Part of a small language model's weights.
Size: 3 heads of 64, 6.94M parameters.
Training: a variant of SOAP for these matrices, 248M tokens.
Each number is 200 + 40 x the weight over its row's rms, rounded and kept within 0 to 999. Layers, rows and columns count from 0. The size before them is the row's rms in percent of the matrix's.

# layer 6 MLP down, 192x768, rms 0.0716, rows 109-163, columns 384-511
104,265,121,165,210,229,179,167,189,232,238,278,228,111,195,234,193,203,242,201,136,227,200,318,231,196,159,223,254,288,213,216,249,170,278,181,236,262,164,226,208,189,190,179,178,156,159,175,267,171,149,201,194,256,220,227,190,206,256,204,225,214,169,218,195,173,284,223,255,233,179,173,137,199,243,172,215,250,226,232,312,196,241,175,228,230,195,175,252,145,211,185,171,163,236,154,172,210,149,203,173,234,176,237,130,256,156,188,193,153,238,249,186,232,167,219,238,139,213,215,158,144,198,214,208,151,215,172,181
098,193,156,176,266,134,147,217,106,256,171,199,193,214,210,246,145,196,142,201,284,215,221,171,168,167,239,214,214,276,163,176,236,221,171,234,213,187,182,170,185,109,176,179,186,157,179,177,255,226,216,186,185,183,248,192,227,165,219,127,215,210,202,265,231,211,200,199,202,240,105,292,184,128,219,189,210,143,243,130,179,177,207,162,206,238,184,229,185,193,205,221,217,226,208,155,266,149,218,242,114,189,207,215,286,137,216,215,271,172,159,216,192,204,222,196,275,124,167,201,235,214,199,207,241,236,252,202,224
098,219,210,228,227,254,205,224,288,250,170,228,249,174,232,173,126,138,134,220,138,208,198,234,165,225,193,185,206,178,239,169,273,170,183,228,230,197,157,184,177,238,194,204,278,165,185,211,188,264,186,217,257,215,130,181,210,197,244,200,196,140,180,220,195,248,175,183,270,265,285,253,137,203,133,213,244,235,218,201,214,238,173,190,270,157,258,176,255,230,210,164,196,268,239,133,152,253,204,227,268,200,197,182,169,213,210,200,198,192,148,128,239,230,156,209,269,180,205,208,319,173,263,192,210,215,198,174,258
108,172,272,248,206,208,251,203,210,160,172,185,115,157,251,221,94,193,255,264,211,188,184,235,235,163,223,271,216,225,202,181,113,206,154,102,233,222,249,174,173,189,239,226,168,173,200,280,239,181,243,130,189,156,217,239,208,221,153,238,195,203,238,148,185,231,156,219,181,233,217,191,182,181,208,232,223,215,198,169,184,231,91,212,101,203,199,194,212,201,139,250,178,254,191,183,121,131,180,170,193,174,212,233,164,268,160,290,209,206,111,163,177,224,185,168,210,224,156,220,192,241,234,194,184,194,212,204,186
102,152,256,145,230,180,176,192,215,147,144,148,198,273,201,153,182,203,292,199,186,181,167,161,168,249,212,250,227,218,261,210,226,290,218,122,133,180,159,185,251,146,253,201,125,226,249,314,210,251,201,179,235,170,197,231,190,132,147,156,252,222,106,247,198,202,254,226,222,274,219,157,216,237,279,183,189,189,219,188,188,196,241,222,223,164,268,195,239,149,218,182,214,155,191,209,227,178,204,198,212,214,153,249,201,234,190,162,214,257,226,208,201,227,201,257,226,204,203,189,252,175,214,182,191,173,167,203,209
101,158,268,144,251,169,233,186,219,270,176,156,123,223,263,180,197,249,207,200,192,161,203,190,270,169,208,174,196,185,173,162,159,239,202,216,256,247,210,194,185,222,182,231,194,274,161,170,254,155,173,162,177,205,205,230,150,154,208,125,158,162,228,191,221,208,203,231,182,151,241,82,108,179,168,217,201,138,164,201,177,156,240,226,156,193,193,203,188,203,165,104,255,202,204,171,195,209,202,232,228,204,195,169,213,290,164,211,177,191,175,165,186,206,175,350,201,185,172,194,250,191,242,303,203,200,184,139,214
097,187,233,145,179,193,174,240,134,278,261,151,211,223,150,198,164,209,209,226,260,153,217,245,215,190,171,133,263,269,210,175,230,209,220,162,144,232,120,180,243,172,229,180,200,208,272,194,196,198,161,173,203,178,237,206,145,208,182,120,244,192,139,213,186,216,217,230,171,157,239,255,114,130,177,225,181,149,151,237,221,164,206,164,200,212,209,137,191,259,186,209,221,173,186,209,213,239,171,280,279,194,248,188,224,227,266,133,208,206,196,215,191,210,262,170,187,279,236,247,138,165,211,230,175,236,240,171,279
103,210,119,170,231,181,258,118,264,173,217,199,181,198,219,258,198,148,235,139,206,192,122,236,117,212,179,190,204,178,189,163,208,142,149,210,236,227,251,213,276,155,225,229,223,182,208,199,237,233,257,161,220,240,137,205,213,186,179,206,226,172,224,230,217,226,237,233,186,243,259,212,120,249,199,130,222,219,254,206,141,183,196,187,157,183,173,147,213,216,215,176,157,225,232,165,196,258,243,288,269,212,225,145,242,223,228,145,277,207,128,238,159,143,233,254,230,205,181,207,230,212,225,158,282,203,152,172,196
104,233,233,240,238,154,206,121,263,252,183,207,232,167,133,215,158,229,260,263,208,268,274,171,273,188,180,160,264,135,223,150,180,169,92,289,234,195,155,196,212,202,222,202,187,207,235,204,146,162,188,219,176,196,123,240,184,275,242,137,159,249,200,257,222,213,173,151,215,201,172,234,100,170,227,204,208,210,228,168,228,219,147,157,184,174,177,200,191,184,240,241,182,187,186,173,228,152,194,190,207,216,212,204,223,214,211,176,163,193,167,205,226,148,205,141,232,209,217,276,171,233,266,173,151,164,183,244,168
099,189,294,121,126,157,235,207,213,230,245,206,135,221,113,143,197,226,226,198,215,266,227,156,232,190,155,213,226,203,160,191,210,186,160,196,169,202,222,200,179,227,244,229,174,142,145,203,232,200,202,165,181,208,210,184,189,238,168,85,179,240,174,195,170,171,135,150,183,231,127,280,163,219,206,249,252,216,236,158,213,189,179,252,226,202,229,235,178,249,205,254,214,193,179,220,126,247,186,192,208,231,164,131,200,222,207,177,181,220,206,275,244,207,177,155,190,102,242,197,245,177,185,207,151,167,201,242,232
095,137,229,201,190,195,208,244,139,220,208,156,193,230,158,232,245,208,160,213,248,255,252,294,157,188,254,206,202,149,162,268,185,175,194,146,242,191,148,208,199,204,263,170,232,196,139,184,126,207,187,263,164,237,205,161,116,164,252,186,313,253,223,200,154,148,158,140,237,208,190,180,288,250,168,184,135,173,185,195,189,217,201,217,183,211,194,215,173,292,168,236,221,190,165,238,231,192,208,220,254,105,291,188,218,280,193,255,166,174,264,193,274,203,193,239,235,119,189,160,183,183,182,202,258,222,181,206,210
101,174,201,230,173,155,258,226,238,180,189,165,199,209,173,196,171,175,198,242,249,203,233,237,177,217,186,49,172,138,193,145,203,236,173,194,194,202,217,166,179,200,243,142,143,226,183,245,130,201,193,153,168,192,212,129,179,230,171,232,168,226,169,191,176,163,149,250,163,219,116,240,232,212,198,242,204,249,246,194,216,217,204,212,214,256,176,132,202,198,149,182,247,200,245,140,141,193,195,240,203,208,222,217,221,191,86,216,204,153,93,148,199,253,212,149,261,222,238,229,135,182,138,170,201,158,227,197,198
104,193,225,166,193,181,124,211,198,192,259,131,175,188,210,279,238,128,172,126,328,158,231,204,215,135,241,176,210,213,178,188,241,213,162,203,191,258,232,232,237,194,203,151,235,213,144,198,166,174,178,208,222,206,179,170,147,245,149,203,236,186,205,99,150,133,154,138,189,202,121,209,200,210,228,183,204,192,205,187,165,202,176,236,204,178,155,209,149,197,191,238,215,221,211,79,156,174,234,231,214,225,201,232,290,170,219,286,187,175,256,252,204,207,195,166,161,175,211,162,163,183,198,245,240,150,226,260,244
101,155,246,142,216,199,154,209,177,232,257,207,214,180,265,225,203,188,202,184,203,257,216,213,177,250,249,107,204,192,148,161,146,133,130,154,174,172,174,196,173,112,187,169,206,182,220,268,164,261,157,158,178,232,194,196,138,278,225,268,199,181,203,105,171,158,180,189,169,223,185,302,202,198,256,237,173,278,211,158,164,181,169,167,286,227,182,256,204,212,240,164,209,210,248,219,216,161,207,158,208,164,219,140,175,140,168,213,193,143,205,246,226,227,219,213,172,170,176,187,163,231,217,200,138,192,146,218,208
099,263,228,273,221,166,208,175,157,211,262,161,199,168,249,203,157,187,205,226,237,167,143,202,143,256,214,178,202,194,251,184,141,146,163,226,238,209,223,208,212,173,258,150,111,161,210,140,140,210,216,233,186,229,203,167,196,204,185,202,229,187,239,139,160,183,292,237,256,254,222,202,149,211,267,193,231,174,127,189,207,175,282,220,192,144,178,138,265,244,181,222,235,281,226,186,177,253,241,198,216,221,219,261,187,315,200,197,228,257,147,182,186,206,229,224,237,202,140,231,180,243,269,145,201,299,230,159,151
101,223,192,170,233,185,219,187,202,194,139,171,179,183,134,220,132,192,221,272,207,237,161,165,157,212,189,150,199,134,218,182,159,194,200,196,216,163,221,241,163,199,181,199,132,238,121,205,230,179,122,172,113,242,221,186,192,172,212,226,156,128,228,206,196,156,207,212,200,177,219,265,178,186,241,133,272,163,191,179,262,243,186,182,171,205,151,251,240,107,285,199,160,192,259,268,249,208,269,150,173,315,193,174,233,204,216,227,228,219,233,174,249,141,163,240,199,173,184,240,161,187,226,244,149,236,204,184,187
103,236,161,284,163,173,184,204,206,279,139,182,243,248,225,200,242,158,267,179,196,211,143,252,263,158,205,185,202,265,185,198,203,169,187,147,173,232,220,263,218,134,222,161,156,195,236,202,175,168,136,206,269,143,220,186,281,231,223,179,265,272,142,256,228,136,217,134,217,200,178,183,252,288,206,215,251,188,173,204,234,201,267,181,178,179,254,158,166,156,208,255,236,170,204,235,118,158,173,179,200,178,283,140,129,201,212,257,221,223,112,170,238,183,138,155,175,274,192,257,209,192,189,205,164,214,198,219,176
103,238,263,128,183,199,306,186,183,221,257,162,174,155,226,168,189,130,283,222,222,202,143,171,249,196,278,226,166,298,140,210,156,213,176,215,167,241,209,167,190,159,236,232,182,188,259,201,214,142,141,157,251,261,215,206,171,219,198,219,194,280,106,196,185,241,168,221,157,194,214,243,212,187,176,193,217,183,179,204,241,271,213,256,282,171,208,130,197,247,197,225,224,163,257,196,181,237,162,137,181,157,179,109,179,205,173,199,235,182,142,237,202,178,194,164,197,116,194,297,223,241,208,206,146,218,177,240,212
101,260,107,195,169,238,201,232,225,238,177,233,165,212,211,214,229,160,194,176,253,263,185,84,183,127,118,201,258,157,199,168,208,253,169,208,136,170,250,244,231,210,214,158,183,226,191,160,141,223,195,189,273,108,203,194,151,297,207,170,169,266,152,246,211,146,140,238,257,200,173,187,205,193,172,256,226,139,292,114,180,228,185,174,165,259,229,207,171,234,180,236,233,215,159,163,132,237,252,200,189,195,251,213,212,197,165,236,170,233,162,226,183,214,165,215,184,215,167,215,190,230,190,128,254,265,257,237,188
103,190,210,231,146,222,213,149,126,243,209,196,232,163,143,164,163,223,264,234,143,131,234,219,208,182,166,239,194,244,247,258,218,161,207,200,189,98,157,192,138,222,235,180,195,249,217,209,173,159,206,207,203,190,223,280,234,141,175,181,238,185,214,255,232,189,166,174,189,191,254,136,200,244,161,162,151,182,153,183,230,209,163,175,243,198,193,241,151,145,263,216,183,201,196,155,194,225,170,170,162,137,242,213,171,193,171,222,231,213,195,198,289,224,223,275,228,197,192,208,239,186,251,203,225,230,172,148,200
110,219,137,197,199,144,195,181,214,218,128,153,175,234,178,211,210,199,199,161,230,173,284,211,237,224,148,182,214,217,174,192,183,153,204,205,176,208,155,251,192,108,218,133,169,180,154,239,178,185,276,223,220,240,237,255,172,223,167,191,250,249,205,238,192,260,213,262,196,147,180,219,193,218,182,196,170,199,227,177,263,192,214,187,216,223,204,232,166,229,164,202,196,188,210,180,231,171,212,201,211,187,235,180,163,262,147,170,221,165,212,214,142,196,140,243,178,279,221,251,205,196,210,170,189,217,221,187,137
099,361,147,216,197,224,279,243,240,215,153,258,172,223,230,192,210,231,252,193,201,122,262,237,270,202,202,162,240,177,260,247,177,258,200,222,185,170,218,226,187,121,200,152,191,220,192,136,275,236,207,186,212,285,190,177,227,144,225,254,139,160,207,167,259,174,208,296,176,223,160,152,161,201,165,170,198,183,185,247,222,252,192,163,170,225,192,200,127,246,239,190,215,203,293,157,217,186,206,180,189,318,248,170,152,234,219,297,191,184,250,174,163,154,101,185,230,162,165,138,191,143,183,208,213,205,192,186,213
104,247,135,230,215,202,217,192,182,230,258,156,236,105,183,157,156,246,236,200,241,221,239,194,173,291,183,219,199,199,203,159,238,160,203,172,206,194,150,111,215,164,215,184,236,255,216,168,254,228,223,206,153,92,205,203,189,234,270,124,240,153,180,124,182,211,218,185,250,234,260,176,203,236,173,229,187,178,239,244,218,158,196,167,259,227,243,191,275,164,179,166,205,161,284,230,202,236,245,83,199,251,168,165,219,216,285,206,239,163,187,200,225,131,218,150,209,189,240,223,204,139,241,220,204,197,188,194,199
098,205,178,170,180,243,252,172,250,162,221,218,286,228,175,253,197,276,155,151,266,188,237,146,192,249,155,222,217,205,255,266,225,187,221,259,217,230,159,200,232,226,114,274,183,221,185,163,173,178,237,176,205,224,133,217,163,254,264,139,166,182,250,176,230,170,193,241,167,246,170,183,215,244,242,244,239,194,223,175,166,184,163,250,170,142,228,190,201,223,228,130,155,235,192,283,201,184,187,217,214,261,241,126,219,243,140,252,181,252,219,222,187,258,226,176,191,232,147,259,222,200,173,181,178,246,180,170,173
095,148,256,227,173,165,181,244,151,164,175,192,141,254,217,190,227,140,186,183,230,196,210,174,149,182,226,208,147,259,243,218,270,246,178,217,142,208,164,161,174,122,232,226,188,224,195,265,231,195,146,209,250,220,248,182,135,209,158,239,260,276,199,200,197,169,218,291,232,311,170,161,247,258,146,196,205,213,220,162,135,251,179,197,143,208,196,188,200,146,163,227,168,242,165,95,193,161,144,192,244,161,254,227,242,245,163,239,193,238,172,211,185,183,190,195,220,195,207,205,207,200,191,268,196,254,206,178,218
102,199,233,135,308,132,266,217,181,225,209,196,234,224,157,171,214,212,105,181,198,143,161,237,229,201,277,168,242,152,223,214,236,77,152,190,186,246,216,244,244,201,229,182,212,186,211,187,248,246,184,171,192,177,202,202,220,141,178,228,163,155,149,263,142,170,175,226,218,229,242,257,202,214,90,150,233,196,155,213,236,135,281,161,242,199,285,231,201,244,127,167,230,222,188,209,233,208,174,217,235,138,223,192,171,240,161,245,203,173,252,153,131,188,223,220,205,209,144,168,156,170,221,292,189,146,192,154,186
101,206,128,209,98,186,166,265,287,296,137,232,142,213,188,225,161,249,243,198,132,169,202,204,192,174,249,192,193,222,204,260,263,186,217,215,203,176,157,179,250,171,267,167,256,172,234,174,212,262,241,214,248,193,151,179,161,181,152,261,239,153,151,199,178,232,240,213,176,139,215,186,204,171,262,222,152,227,153,161,210,170,205,170,122,253,208,304,260,229,253,146,209,269,217,167,240,171,150,197,204,200,179,229,191,204,209,206,165,177,217,154,158,201,174,195,174,208,176,219,251,229,186,201,221,157,188,236,246
102,200,139,182,180,220,210,145,263,249,147,188,214,209,200,219,207,189,202,186,212,185,264,222,179,180,151,104,154,264,230,202,190,143,166,145,210,129,163,205,256,202,238,207,203,238,254,177,165,228,292,233,213,157,246,285,195,250,198,236,214,189,210,158,91,194,260,231,145,191,137,240,207,204,155,200,173,171,247,197,175,199,218,208,164,178,195,276,236,229,175,187,170,294,167,171,252,194,209,158,239,167,143,218,255,135,221,167,277,217,196,180,188,196,196,129,270,250,216,174,245,198,197,175,215,208,132,239,224
099,162,160,162,173,204,161,193,205,319,181,205,235,219,159,269,242,216,176,253,162,252,183,216,198,178,194,168,238,188,154,179,194,256,207,208,195,111,198,244,235,193,210,236,167,232,229,228,199,187,226,138,210,155,191,287,228,183,216,186,235,216,185,254,190,163,170,270,224,198,239,235,157,215,115,205,210,250,246,200,165,193,205,185,188,144,181,208,184,165,155,167,200,254,201,240,178,186,210,177,226,249,229,200,232,202,225,187,114,228,133,132,214,207,178,233,246,236,253,175,242,221,195,180,232,177,179,200,269
099,177,217,131,140,241,205,174,226,200,246,232,216,162,147,130,231,193,145,187,157,229,200,168,209,269,223,165,239,153,233,204,174,177,218,191,195,207,161,155,246,178,182,288,158,147,263,203,216,154,215,128,193,220,262,144,241,142,255,228,253,213,253,198,146,205,242,201,204,226,249,272,233,188,146,158,230,234,148,142,196,236,265,158,241,234,193,176,191,237,247,168,211,168,154,275,131,173,215,163,252,139,216,200,195,176,189,205,253,203,231,183,255,162,257,165,224,145,219,259,252,242,259,208,224,152,190,190,196
103,190,101,141,234,208,218,266,226,142,274,160,223,207,198,228,173,143,198,193,251,178,252,224,230,218,150,262,179,177,194,176,181,200,236,323,229,197,182,208,211,143,249,165,280,243,115,207,137,139,160,205,208,202,222,191,167,201,207,196,251,227,137,116,261,188,195,231,271,223,273,183,229,263,118,205,235,153,140,224,222,144,123,221,250,213,230,223,216,207,217,244,266,105,180,193,207,232,163,274,184,324,230,249,186,238,243,179,278,223,88,215,175,189,183,172,238,141,206,197,182,152,198,310,180,292,215,255,221
095,114,189,251,205,175,267,136,172,283,94,174,247,211,258,241,245,310,217,286,112,197,207,211,186,264,158,152,198,272,236,220,150,206,241,206,191,138,240,179,140,176,178,200,128,172,261,173,241,175,209,253,227,167,225,239,216,230,172,149,136,225,264,233,254,179,254,193,182,188,205,187,187,236,291,260,185,172,165,204,220,204,152,222,213,217,145,142,134,143,232,228,156,220,179,251,148,206,239,203,194,259,202,194,120,253,238,202,204,256,209,239,195,267,221,175,184,176,188,144,270,202,183,173,246,215,164,191,261
106,199,205,147,159,212,169,145,138,112,211,238,181,217,226,104,208,218,124,245,127,175,256,136,202,161,220,135,140,115,269,200,188,244,237,234,256,247,193,232,229,191,270,192,227,151,226,141,208,161,257,229,207,259,224,153,212,163,216,184,181,209,213,183,207,175,189,158,221,178,245,218,241,220,199,190,241,255,170,168,257,218,243,190,225,221,213,275,177,187,196,157,225,266,204,140,237,115,130,154,254,191,206,229,193,190,235,237,183,181,195,221,144,197,199,220,157,159,193,186,154,186,187,227,162,93,143,223,174
099,212,189,166,219,196,214,203,234,212,180,149,206,215,159,143,175,163,137,200,222,246,212,118,265,216,201,177,215,89,149,152,203,164,174,178,268,201,196,206,191,132,141,168,225,257,187,195,250,179,179,205,236,216,203,243,223,174,150,142,213,223,145,193,200,196,202,219,246,97,231,160,197,239,168,224,239,219,185,169,153,181,180,136,206,204,135,216,208,183,222,96,221,182,275,185,115,205,140,207,211,238,220,145,152,233,189,166,254,205,118,194,200,199,234,149,217,169,181,186,151,251,230,255,299,144,250,214,129
102,162,216,189,162,180,191,170,266,153,166,189,262,210,135,101,222,183,176,197,116,212,221,195,137,136,131,223,232,219,198,126,129,212,234,185,201,247,178,208,160,217,227,172,241,226,217,149,160,176,195,241,201,173,191,230,158,274,217,231,216,245,200,154,123,214,173,189,176,211,162,214,144,184,170,253,130,204,168,168,127,252,253,173,187,197,191,108,118,192,195,221,234,144,181,296,199,208,177,206,259,229,147,197,136,191,186,263,109,216,196,132,206,170,236,146,248,168,205,216,197,177,139,218,159,225,277,235,175
098,197,173,234,245,212,198,174,248,276,219,228,217,185,224,194,180,225,162,201,164,174,209,197,203,123,157,157,221,86,216,174,146,213,218,160,192,246,227,211,160,189,244,157,226,248,174,228,184,227,179,240,188,154,205,158,202,196,204,251,177,201,189,119,110,210,168,181,179,115,169,233,129,239,254,204,188,246,172,226,182,241,241,236,192,250,195,246,227,203,257,151,206,127,182,198,219,168,245,192,237,92,172,234,117,135,217,249,149,203,205,249,147,252,147,163,257,159,213,216,235,219,149,262,196,92,171,190,181
104,122,150,252,185,261,225,169,191,264,169,237,286,140,236,138,216,223,174,215,213,230,154,162,198,230,152,186,226,149,183,185,219,182,215,204,244,187,188,171,145,241,203,260,242,227,220,210,244,229,238,175,247,191,208,218,175,174,91,176,189,164,168,210,215,276,200,161,196,154,134,224,205,119,227,189,169,203,187,251,230,267,224,166,235,196,155,172,136,173,226,160,185,267,210,129,187,200,167,209,232,201,245,280,215,201,183,177,162,234,208,221,192,169,221,160,204,211,245,206,178,221,188,162,234,217,198,182,178
095,175,261,136,216,176,223,263,236,195,152,177,244,225,164,208,281,253,126,208,136,156,227,189,187,219,166,207,239,173,197,235,144,139,203,210,218,198,201,241,124,180,240,256,233,236,136,149,182,183,148,218,224,192,204,223,211,251,166,168,93,209,204,183,216,212,183,235,206,176,182,250,137,229,258,195,227,131,176,141,168,180,237,159,197,279,284,229,160,267,213,139,213,195,159,272,245,180,257,176,195,266,212,94,158,186,224,250,247,178,147,200,246,237,213,220,198,196,187,241,219,223,162,165,208,190,135,173,207
105,267,281,213,248,241,212,176,202,246,206,169,204,186,232,172,211,182,182,251,196,252,230,288,214,179,192,154,174,158,214,157,176,206,170,108,214,265,162,289,197,167,121,178,178,281,174,251,197,266,213,200,218,195,162,212,178,248,168,167,226,219,218,182,87,231,252,233,208,154,216,267,208,154,203,246,241,150,211,134,220,203,132,118,163,151,181,219,137,211,218,205,248,190,243,171,160,256,204,234,190,199,216,207,216,171,222,179,200,196,284,197,251,205,193,247,173,141,222,221,159,200,214,185,222,268,224,194,197
103,189,206,187,152,195,273,201,251,166,198,243,215,173,213,270,264,75,158,221,199,141,209,225,228,193,220,243,214,213,149,175,186,258,202,267,222,221,174,172,211,206,182,221,152,223,147,236,282,237,296,146,180,221,216,215,189,263,263,211,218,184,167,204,205,217,220,286,186,214,283,181,203,236,228,186,151,171,194,230,188,184,252,280,165,199,170,156,123,198,224,238,156,197,234,189,249,206,148,102,280,144,226,185,212,144,215,272,261,136,172,281,251,182,166,94,244,168,177,169,264,243,256,161,205,129,204,185,212
099,263,194,262,185,134,163,243,263,177,217,273,163,236,231,138,216,202,166,145,215,205,212,225,181,160,161,242,206,169,221,223,222,216,148,199,213,126,208,223,112,171,220,228,136,184,233,247,231,309,206,240,188,142,193,188,245,180,232,184,150,258,208,218,181,294,225,177,245,228,219,170,227,211,194,151,219,177,208,197,206,226,225,147,169,128,112,162,236,220,198,163,211,139,253,114,186,235,255,208,172,183,185,198,198,196,265,130,205,268,192,242,191,188,145,177,246,230,169,229,162,208,151,199,239,250,189,196,217
100,162,190,251,218,189,200,161,111,229,185,174,235,241,130,227,171,200,239,149,218,254,203,206,207,127,243,223,221,196,196,233,174,287,205,177,189,212,188,229,171,216,187,138,194,174,228,187,120,235,190,241,184,227,193,191,184,193,171,211,157,247,262,175,219,179,181,244,272,141,96,250,166,202,135,221,180,206,207,146,214,181,210,200,211,247,140,264,185,150,243,152,247,206,243,180,206,209,187,193,233,213,140,241,266,180,133,239,171,185,214,162,204,188,143,193,217,232,200,294,187,191,114,214,204,143,128,218,261
104,161,218,229,180,193,250,239,215,234,142,202,175,178,133,185,197,202,288,203,169,172,138,130,202,288,216,101,240,191,150,222,236,163,269,215,244,262,190,178,204,155,239,240,211,219,188,162,249,187,184,202,258,183,231,200,246,189,156,186,254,129,183,210,169,211,177,225,183,187,193,108,199,202,202,145,184,230,197,255,201,212,199,197,250,215,234,223,223,250,202,266,120,166,138,217,240,104,207,206,220,252,225,280,161,249,168,199,263,222,223,159,189,167,227,303,208,252,195,148,218,225,225,181,139,213,153,213,220
097,188,244,179,146,207,235,237,223,165,114,161,220,162,273,225,202,152,287,249,201,177,222,223,195,209,161,236,175,178,158,166,228,230,162,159,204,227,99,179,120,193,149,160,245,193,199,121,178,165,130,195,255,196,233,257,73,250,187,232,215,212,237,211,255,190,154,296,188,211,182,170,195,180,194,160,189,191,181,239,204,174,219,130,205,144,192,165,211,195,198,167,239,127,198,166,193,249,146,191,169,222,197,227,210,215,208,154,227,204,223,199,143,183,185,214,213,156,174,203,168,105,243,210,213,293,259,271,242
096,157,150,195,157,238,175,167,155,212,236,211,212,92,154,196,182,201,152,231,200,146,184,248,251,189,205,269,198,209,192,243,224,181,257,221,267,187,232,245,261,144,215,205,186,259,141,250,254,136,323,238,226,281,183,199,177,166,160,178,239,188,256,233,192,246,228,215,188,184,201,181,212,184,177,187,228,231,200,174,180,174,158,217,154,259,238,246,265,238,194,155,271,171,263,190,178,221,238,191,226,223,238,172,214,246,253,253,196,275,121,231,212,192,138,188,238,185,209,204,218,164,147,205,288,220,170,250,183
099,154,250,229,197,214,184,247,222,208,231,154,230,151,171,191,220,166,237,221,242,147,245,288,211,276,227,191,167,202,184,171,210,187,127,177,237,209,185,156,147,183,202,250,291,236,112,143,147,171,161,233,217,222,213,179,155,213,186,191,192,208,190,141,182,246,164,148,213,131,190,172,234,179,204,204,240,206,240,190,207,258,194,185,218,149,200,270,153,153,181,200,288,218,218,267,143,171,206,182,169,184,222,237,252,185,232,289,197,285,212,210,219,212,257,143,215,182,230,229,259,269,239,264,228,139,255,163,243
098,234,199,191,174,212,200,251,148,157,166,229,238,187,167,251,220,177,209,191,214,216,247,170,208,254,179,186,214,229,222,215,147,201,250,192,269,212,204,220,252,168,176,154,154,209,195,152,124,145,261,200,223,205,232,166,194,190,192,225,207,211,195,258,262,120,175,182,191,56,211,192,201,233,186,147,171,242,134,262,199,143,258,238,188,202,176,244,217,107,238,163,279,236,264,227,150,185,238,178,150,243,190,144,184,159,126,175,269,213,232,146,188,164,213,170,165,172,240,268,215,196,143,199,206,153,225,159,170
100,193,284,160,178,157,203,267,301,184,184,283,155,206,209,179,176,207,129,224,194,201,189,177,150,225,131,176,165,214,176,237,218,153,159,216,196,234,184,261,221,198,217,188,158,190,257,226,268,178,151,120,194,312,198,211,209,194,279,182,146,174,202,171,181,210,280,234,240,150,175,136,143,209,212,200,172,199,172,261,188,256,233,121,220,191,219,279,206,113,196,206,178,186,191,166,209,184,124,164,216,155,150,136,209,234,233,217,185,216,269,185,139,167,248,191,190,266,169,82,254,225,225,151,233,268,147,184,248
103,195,194,237,191,155,149,163,198,234,221,211,214,242,147,190,199,160,229,211,238,217,206,226,186,207,248,193,195,233,278,137,204,244,133,211,155,207,217,95,252,206,168,231,214,122,166,211,144,204,212,218,144,172,168,227,154,238,221,206,176,189,268,220,196,207,211,229,262,150,240,198,224,210,185,241,275,212,193,221,129,256,255,219,260,172,168,225,145,259,186,261,185,244,219,269,171,147,230,156,216,213,218,199,164,243,275,306,175,186,316,164,171,255,261,161,203,192,198,151,188,230,207,172,188,221,252,173,151
099,133,231,213,185,259,244,183,208,250,156,246,238,114,150,139,177,215,160,148,142,250,247,254,284,184,192,250,178,163,200,183,282,221,178,223,187,148,126,195,211,182,155,199,226,200,169,273,202,213,157,192,95,177,153,234,167,185,166,103,247,211,170,181,223,208,163,224,154,243,164,193,210,223,183,223,190,191,161,282,208,209,133,133,167,226,219,237,178,181,177,220,218,187,274,219,231,182,283,234,226,177,185,280,200,226,152,224,255,186,190,176,224,185,250,243,198,231,196,178,200,197,233,211,196,207,215,190,132
101,193,229,186,127,221,274,179,229,198,176,253,261,237,188,146,246,210,108,211,232,182,256,230,187,167,151,195,192,238,212,177,183,281,187,226,202,238,239,177,189,231,159,211,170,193,215,154,179,201,198,147,191,261,171,225,303,285,240,243,146,183,198,196,180,271,189,194,140,198,172,265,190,222,164,265,184,141,230,173,232,220,240,248,210,137,222,130,186,201,253,243,235,202,251,200,212,205,216,135,258,190,212,234,193,273,240,204,162,218,247,205,197,239,200,219,168,244,227,198,138,156,211,224,164,279,165,211,229
097,202,188,187,170,147,175,243,226,127,179,236,223,170,164,166,233,191,203,110,132,203,211,159,228,226,167,220,138,216,176,177,188,142,214,223,129,138,228,230,206,186,219,136,194,210,216,207,171,236,218,232,153,165,189,182,225,176,158,163,114,201,239,113,173,142,178,170,196,169,153,196,190,229,164,227,176,91,264,161,122,221,133,170,200,199,237,173,190,200,269,192,234,240,243,140,179,236,197,236,181,213,166,155,237,207,183,187,215,169,176,179,200,217,270,125,211,210,204,237,199,176,185,204,254,186,241,209,184
101,239,231,165,268,102,127,239,223,133,181,253,289,251,227,149,261,205,230,144,267,170,216,145,166,229,197,226,215,189,259,182,206,191,166,244,244,264,207,273,228,220,158,139,201,177,176,163,241,276,251,203,295,291,213,180,219,244,215,86,259,189,200,195,296,147,154,151,129,233,220,156,231,239,195,286,208,108,231,258,223,152,236,144,171,151,202,149,181,211,201,221,183,216,186,145,136,272,154,250,205,170,310,225,218,248,210,223,168,125,164,136,209,209,250,147,182,202,199,186,182,225,274,253,271,263,188,172,157
091,208,203,274,185,240,232,236,172,174,257,210,235,286,216,124,193,217,132,164,282,239,147,255,182,168,242,236,151,229,142,271,177,208,226,279,137,249,157,226,218,202,223,282,172,231,223,340,148,199,192,182,237,182,249,167,227,272,211,219,213,236,294,204,186,193,223,208,152,165,208,220,190,215,150,223,206,161,144,225,307,212,200,203,185,217,213,219,97,216,167,253,209,197,206,201,227,166,127,197,235,237,190,187,278,170,179,224,216,247,185,172,272,244,171,186,193,157,267,289,281,161,202,274,223,135,159,194,198
093,152,110,208,227,171,55,145,253,207,173,147,195,149,238,323,188,267,198,161,225,157,168,181,211,200,209,205,184,270,165,157,199,147,230,257,195,180,222,114,212,213,174,155,240,249,180,222,162,170,247,195,208,249,228,201,220,196,220,145,206,190,204,201,93,172,229,209,194,222,221,233,120,240,264,222,192,143,148,209,155,145,167,217,217,171,181,277,182,126,163,159,190,211,229,266,181,192,189,215,226,105,139,204,240,196,280,229,179,152,194,213,156,242,129,190,313,247,146,193,198,213,147,273,216,195,139,227,167